config.yaml
n_layer: 9
d_model: 384
n_head: 3
n_kv_head: 3
head_dim: 128
d_mlp: 1536
vocab_size: 8192
activation: "tanh_gelu"
norm: "layernorm"
norm_place: "pre"
norm_eps: 1e-05
positions: "learned"
qk_norm: false
attn_scale: 0.0884
bias: "qkv"
tie_embeddings: true
parallel_block: false
init: "normal"
init_std_qkv: 0.0144
init_std_o: 0.0034
init_std_up: 0.0144
init_std_down: 0.0034
init_out_by_depth: true
optimizer: "soap_variant"
lr: 0.00511
beta1: 0.95
beta2: 0.95
weight_decay: 0.07
lr_head: 0.00855
grad_clip: 0.5
warmup_steps: 200
schedule: "wsd"
decay_fraction: 0.578
decay_shape: "linear"
final_lr_fraction: 0.0
batch_tokens: 262144
seq_len: 512
doc_mask: true
train_tokens: 933000000
steps: 3560
dataset: "wikipedia_en"
Each number is 500 + 25 x the weight over its row's rms, rounded and kept within 0 to 999. Layers, rows and columns count from 0. Numbers have three digits each. The size before them is the row's rms in percent of the matrix's.

# layer 4 MLP up, 1536x384, rms 0.176, rows 913-962, columns 192-255
104:490523527514491450506504532460496494528457464518549514486510502468520472480560497511525492469522420489504495524449493485483489506512522438449531448525502534498503499495534520487501521496532534
092:524508515479500489474499488472502496491484516468513507480521543521529505465472481547488490487467536524536505506510484500500476510499502481503546513488521503502493526458453487479471528469511478
117:504518482518544482505469533444527536518488496491493525554536525538433498479511515499515472482500497486407484475474493454487520500547472498563457512528534525514501519505474494493552500517532556
109:521529531478463493462510531565507526528493480523510502501471495495498558469538501469472507520527520497518494512468490492522498487456520542482499467540490519515534517481522502488548496447493575
096:486509487515505533497489500555457514504497535509496476540474512482505496483503481461513478520500488488507520456520497462479515520518524477517517458515487516467514528472498482532521551522507491
089:498485492499510502507498491484527488493496519481473513536509522510484507476512481561449508490494508512523505487509496460506514489540510515518481510450475489552487446510492464516477520499495529
121:528508529497511500513499520492490493500491472490472515492555524461466495516495461501483504461474540524565531477526477493527475452473439548496505539563471500518430472496487514492538525507463506
103:441518511468501454479470508488512545505485475489524474506464509513511538506529497479478532497563489478548502496491491479516493448526512503471501503493519477509508486535508514553480502485479505
112:553473519513448473505472480520477526483502490470484492518499496506537494509518515509504537478500503483486482478515459553449506476491500510521518510559484536546541527495505505473487487492526517
116:500493557508454515489476513534513472486504549501524500520535500496514492483460473511493500487477490516481439520476543522503505522499511517484526491473486502486442490464485502530506480528521501
107:500516508518511479483504511488518513563508524510480565456467523495493500525480478496492464496477464535519527466479482504535458501484531526560490527484509487500525489481517527500470532523470524
075:460503507475513503485512486525498528513493532527504535487500490526563466538486516479528511504541494513481467496526518480466458525532467516530478500492513483523526549491469529485491497449542492
072:507489486502540510461508488533513486484536502479533473496515500582504525496482450473526497527473521494508520517476494480503460519491473490501461484496500503492511506491476527465488512540445481
106:492441494487508494479501487476518530548537512480479494520477506516506468529491512467498491482544524487454490501447461472516482515550513510545532472508522495506499448492535482497491492525523505
116:470501508471444490476481475536491493515476500526501494509521481492554532461493511504543521500523517468515544456491511500521489471530482504483488495499451488513470503505504541517508463486476506
086:464468500540504504539513505539482486540519502495498462508489502487499465457493501500481509456513535489488474482486482564485478518519487512488501468517538516494477492502485502481510470481467478
112:505476515514473518506496495539470462500552516489468523477505547485475505471520477527504486484497503457498519464476522469533493516462490490502515545522475530485489452525500505480515529490478567
099:512504520488495538519484498467494514496490481488491518470511516509497519478522532500534488470512477510510480512521509490511479485512419535531533470480538507544473513482512523505522482464547481
111:476471532509475482527493477537476512543441491470507492453477522470488508496473468539524558473533512497460470531497513480550471532511520513490497463513502496496477492481501530496488496520547511
089:539486501483525531497466499521508559527527505448484502496497498531522482528482508493498530532498447515501492502485545467496515492522545487505551493497492519454505463526526511493503514475512474
114:492516460522510477543495541495495510525502491501510496475555499479491475486508472553469525483497473495484488533530483523492481534530506493482468478514515556490526541466508491547498498522533503
100:497511507541518518511464520518512444488457481459474491481498499517518468483502487492517501482488527513494510472489488481488478474510467483449566511512443518487521554568537501504525458475476477
098:500506501464489518542511520473495527499510478499508517488551448515493503509480498500539547480518467546514504515487463493494516462486486525505493507539498478487498493547543497480467512432432545
094:550553501543517466514513502505517475542496468550477488500489475561516460517507516526505513448479544491568477460470518527457506530505510481553517512564522480463545487493492479559523478474506485
077:445506508541484526491489507513505514500465503524504514529514493459496481537505519482511521525481469515534483520502539484499507470479489529512504477514474516515521506473498493514514554494456502
113:464521525477488528474479524507505470509505496516524513482496509534506442524503492524513479517471466504519451451524454482505510506523520481518544477510474482506506525505517517530513481469542511
102:532447515492465459477472540499501512495464510549513495502489516495512478474496563503511530515511521486489497533510515502502550510507481495482528517521502530490493531509433519504484547527498492
101:515521495511475543465505524514509509516466438456479536521478543488514489486513504530507512528517487495486533517515462478505553521552506511515510493530509497493492531490502524517517479443511488
106:469525581532472492514483485522486498520484474466512484544519513529492511481486436528507487467507458519455477481511480511485476490512485517506507524486513466475533491507473495446541519502559550
084:558474540484442478509492482546494474488549510481489500444479492478471492491527484506455501472493496480513516528499510459517535543488464517476509524535559466472498474498517532498523491493482501
103:496545531486470541509462486531540544500485529544472482456523531507495466464529502476524526521489495445523515513488468499546479498477474490508470531550496496458513519514471471467504471508501520
107:514490541490513520527492519518463525486505476463494525483495499517470517527490503475499482514499476512522463497533507504553540447494498549518508488523512518449479456496502514511516518443535498
102:518502453523466517517488509472485505517489516510488498490501502523482508458491547498510481467510491511494533480516536507471491487472512528518498467493530522522506471518469501514471503483536524
072:526472535484511521488468508427548481486522482486510506484509519481503527554484421504459484508546484475495487491520505461503487492486522534445489494534481514543519535481508496501552484479523474
110:476511436530520500519484556484500497554459515506526483544512531497486534496508476462450521512510519521501510505452520495525459483484498507490480469488493535491476562498488457498482473452531509
110:514512504519500489492529501505515482517517525513479515527492467504496491476517473474505549446484519500488468461506553493526536462533505510530480487473513524490485515479508494512518482495523527
097:534497507501502541512461522490495511492522487479528514532502483518488525507512537528512464460542474517504479519520485496492480511498550491488501484512464479487508538485536512521493484493501487
089:504504496507509534531496500528535474471489519477487473517503493562503527516446511485506516421478497474507527492494534488540485534516552516514491486548526502499505469531501504519490514523508494
104:497496482451511447487479506535452470489524507478450532490478461506497497466476472508529504517526473496465466548455511455533497502499501492541451478515536520498504504449500447481527494523509504
112:512487522506487577499499481493499505514473508511486453504476481462469459483539544497471503496493502479522500547489477473458536497486507555514497482490462467527430453498491475560486508477467497
104:490505518534493517520501520489520516492429516475453513491481525549454434493511471455487537476492505475525507504465451508451480492500496522484506526486485473452506485482487457466516500555482524
098:526476479482502504499491489448514484499521502560508486519484490507506477467539494519476543502486488473473527491516467489501494510504501513501452516543552522493485465524494491559476521531450568
105:553489475506491483506521501519487528526511505469500547465515497449482523481499493480503528495482531514536466506492496450522519488479505477490493462513518483527520525455486500552537489550470541
100:500549471457504502510475510544529521470461488486511510484482476489526496493547524520489539509473511465491489491486501490504537475545447490473522503523511443482529562499453492512501507540530462
095:516488531462498466505489506502497493493460505500432518559512469491501483520521482499494505495504454517519496506461499530477484441499524482493523503460479526547478524487465488491556459465511541
107:492519541479494559562504480512488508497481488495472486493489497427476520527476494463469550480492464481482490511512501503486471509477501461545508530524465469479497497499521504519491477473485527
111:528495485472453487463534442490503517483496525559510534478438489487535501473502513503475530497491514525521469526526506520509503501514473499518486453530461503476491498458501464510466473490480527
099:479532513530516501556477481433473506505472510511469527470449484486533533497471516533463470457465539510473500484464494584573540534510500490486485511507521515510476460498508483493502495466515490
099:485500483493490498556511514501463494526516479504513491481487497465451551497455538511528507486474536505493480489491502517541507467516497523475528484457507502513471492476508515505474479488495523
079:491479492533482531475547446487500524502474459521459468539472487462451529490498472495535547485475502471484497522470567537504526535543487512518471471499507520522523496523476493473475508488484505
# layer 4 MLP down (transposed), 1536x384, rms 0.173, rows 913-962, columns 192-255
107:487489514519514506489464462475513491471504474450492493485483513517492502485499516510545517479489501448539492534527480489524537513485498530491497480501507563446521484518527509487469519488520476
100:516508519558489514509490507448479481542464489541489519521527457520545503508506504501490491518545476534497477490463519476471506503500470520515514512488563511510502458463506467503507497528508490
116:515485511492494427472533527473515529480500475513516495496594484500473474506518495496464518449468500497488483536499540501504561489502499459523484460512556486476465522517492558481523552543477522
110:533512491531492495455470488505485487499509455465522505482511486476508531538508505483460501520557454524505487482472489491515481521480466546498496449523479561505451508450498507542529499450528482
098:549484505524516507525504470461510477479499500551544544466502510497501480487492507523469483504512495515517478462503464520501491511563553464524530498493498491533464507522541454524535482491505493
091:499461487493484481489506502499480537470473487533501506522475474507553541493505500471515500453474495512548504483493530527492462517471477489539516580491495515498488524508457508472498489496487500
121:530484532523522480460518497529515471522469479461491523458478539453520516511498508537500539523521501528541506499521570491477499516536485550478475508548458491507495479459484527499482524500478482
112:489536507493499518487532468463517515525481476537484465485504510483489556508508512512459482509507513515536481486537511485499453519499472465517419525530484512512452516500517512501458533502506511
117:533469505498506513513489499440504496527522497523549493490463447537466504508478512482494521502492454509501447501480494487492519520474493511502507517506441466563513492470479491496485518544467493
110:515510488478497480506506521501494457492493496491497498487491511478519525479508507517494569492485551506483472535498486480488525474493488541468474456488512488498522451522505459490504533449540475
112:518533446425483522492528488533472474497549503522504504481468514536510533494498495532502507487495484508454470525472451519482480490451495477503472495520497470524478480524489494554495489527501489
076:515516491470471488477474520484502491442495498477461499515516477477523511500448513486489486494476485444499512519469512529515519489518530527483526468486464501481484473474517470477470531512508493
079:492473516501511428507505512490513483503495464503473510498500450469502461494503543529506497516516481479477503524512480450509520507509466473513548522479495503500515457521543476501500429528506489
105:551510510515494494492516468478495504536516479464531476460500487521515483531528502478494580525506509542473516524526497523478518499526508522525487519486472488501483517510499459564536473479531487
125:501480488494479508496474488518507522527497503520485498466507486474539514451486541474550482513435474524509537508516537504523473450499464517493470505514493493467501458504484486501505494527454504
080:509505467494514479509489490498552479514504504519546484471493513487530492514481505474476488486453483457495518495493471494505499515499504522511514536498494513499486459522516491506460517500494501
113:480477513520507555486485523495488485473472501499487504492462551483509503500451446458467486528488500454527468499469477540515497519482504485519503530460536451487501505491485470549479506488501429
099:519480522507467533515470546486481494492519474556508529493477508429499508488514512472485522511500504537493477508467507504514538492493488487467517528468521510491509509533495488494521519519501520
121:492496506501517524464460503455474517513529467519519525502476506512502535477439490516499516483482464513499544554523545485458489532435506490541490564503489543505505494514512479506517487471513467
092:499549490521471495484559499491493483475466501503549498530506513476463496488498521496493485494479537485473528497534486546502502504486475525469480492493495451545493537490448510496515501526490520
105:500499498520558447485499498490504488529499496502499504507454501515503463515483497477481554520481500541500502504426531503539542523490486508486519510502484493499489493510492485496460514524438510
089:515511522532496521490521520513526493490571524523516465501521472523560503499533503518501530485525516524462472492534528523500520506493530516498431521504520504519536504504502518484513513524509497
093:539513483459464492480505553554469504495482493486480488485511481543498493493548544510487503492476486532514499496541501511513471487500486503494507476495507485494466540453440513520477523474453502
097:488463467516507522528528491493531530493428516511488484501478459565514469504534487478524487503529486479496510507549501530493478456481550471481501531423488527507468496549505505460505474447461535
079:496507465543530517552522504482467508506514518510459499540496473487511527476500522475503477563483502508498513505483535463509475502495486478463500523553481553506532517489495460529493528493542446
117:468489538520486535470509524518478507499505502479502528461520485524504463446497491521465507537443521481507451511491499502495527528523478489540511478538473486466485495506468527492538489507499541
098:460517467526501513470527493482509491485486484478506510498528471554495561473488483490497477548509446506492494489511519558519538523496482510502469468521512490507516484519488534490532488517489566
095:507510479510488548510496490502513475476484494515481518524469533472506530484532552499471466473509529546510496562497516521508492525518510500485520500505450515509456486508448489463537499442543482
111:509487497454532481516496536538483479507541489491502527491497524504488515497531471484490455465535534497494475494503507470546481470486461545522476500501474508471485505476509501508483498490486481
090:519508511476489494521482533491481507458474489504524499517445491530531488506474556459521473506505540491484463463517461500487510488504522553477510487479500509515562500511489512491462501509511495
101:481531536466471496500503503514507493493530515525522531469510499479533520491548448492486515541497492500539498490505476518482533523469489545492492494470497523512502478529491535463487525535491496
106:481478462512506518488525482486459484505495523503481514479463466497469477504508472465508519493480539519519473471516554520532477503511502443506509489460540517456512536545495501542503506503503538
099:520542539529493472510503487482514458524510500567493454478537493493512489502535468478488515509493480508470504494501510470478501530509514511518494486486472496509482531495509478487506506545480475
079:503507503494464471511496482518478493500510530503501520520456520499483534514499529488534475486498526519484472493511524494499504514515519541505549448510512480473496506528478485456494531501538494
107:518451507525507398491454515487487518548482497541476563512500525511479467453493482512487485435527527481509501470532521470508454494492477546516513492534466511501484510523522479505490479469459472
119:474498489552495492495557528496505529516503518490513522513488520499499517499543496471521517442519489523466470479518517523490488521508497497531498470512494512539512444445497479477490509541459515
102:473491506507486469497544512481544438499523525493502517496527481486459460476477510504522535491511496498461491528470507470521483510479526517470467504510505527508490485484500454487534500526496481
088:495510486482473453493448548489520486507504501516470492474515477506480520501485499492461515457488513503514489483510470533531488487475496500505512478528484515447503519530535491521521501539526497
081:517480484512512507500513541483517457505520477495527484475535507490501542527501489492497532477486489532490474489485507498487482500471502509463496472485501504501475464512501499486495492450518457
116:515512525530457507466503478514517464494498485552477514515499490527502456517471483489507507523540508516510485503491483487487525471471505491535499522490512556512509531490549523508490520474508483
101:509517479503523515503538531476494507503503524508529491485437452513529501494479486510494527521522502514476510468507496499481518532467494476481565500522474489457501498514474504499497543523467530
092:440499518549515484501490502478514490500573495544540493478475536531494540496518503502499482529477451506494492514487521455473500514495511496471514507512491476525485479510510474493509487496523499
106:511518486495441511489480507447518519505533483501501463483476460526483489495474486448517521495502454511526543444481490496512449517488516505511483532489493465482502479468510486477510457519551469
103:526433513557479519458506488483512508503513549481499559499512525513521505568499500539480470507490473470519474512467505534463507508498520511545494454505480534534466461477498484487502522470537494
098:494511515537498534472489488469507544557499480472508457478477475546495474495480548519485495510501488468508488458492493479534526522485475504522524485515437486488495554502498475488484500538477508
107:489515487520536497479533477475485496461542524495491479534514484483521461477489522505474529511479474543527480509506522513485525507466493482526543507503532497509494544529515524511478480526529465
110:483491488502530526455489470517506511443460526492491492484495488511510454473523490515527501525512485506510492471491519490510507506459530437505492492466508552486506495463515489557472513494482496
092:485513517491472521509493537511468492498488431529497480519449520505529450534519508448475502452559519449473489506475471496487455496472517488515484502527513500527499488483512505459478491554472543
101:542486490542502484517524496467516465522532498485545550499504505470494490491521503474495497507491510514510493475516521536502515498456501444506579525523574489526523474502516528493516532476487525
083:469557510518507424476521498510499498529515546514514515484474517528510474507522499553527456507470470517516467502515476515544507486519518527494502501518490543508493510524524462518521503500500540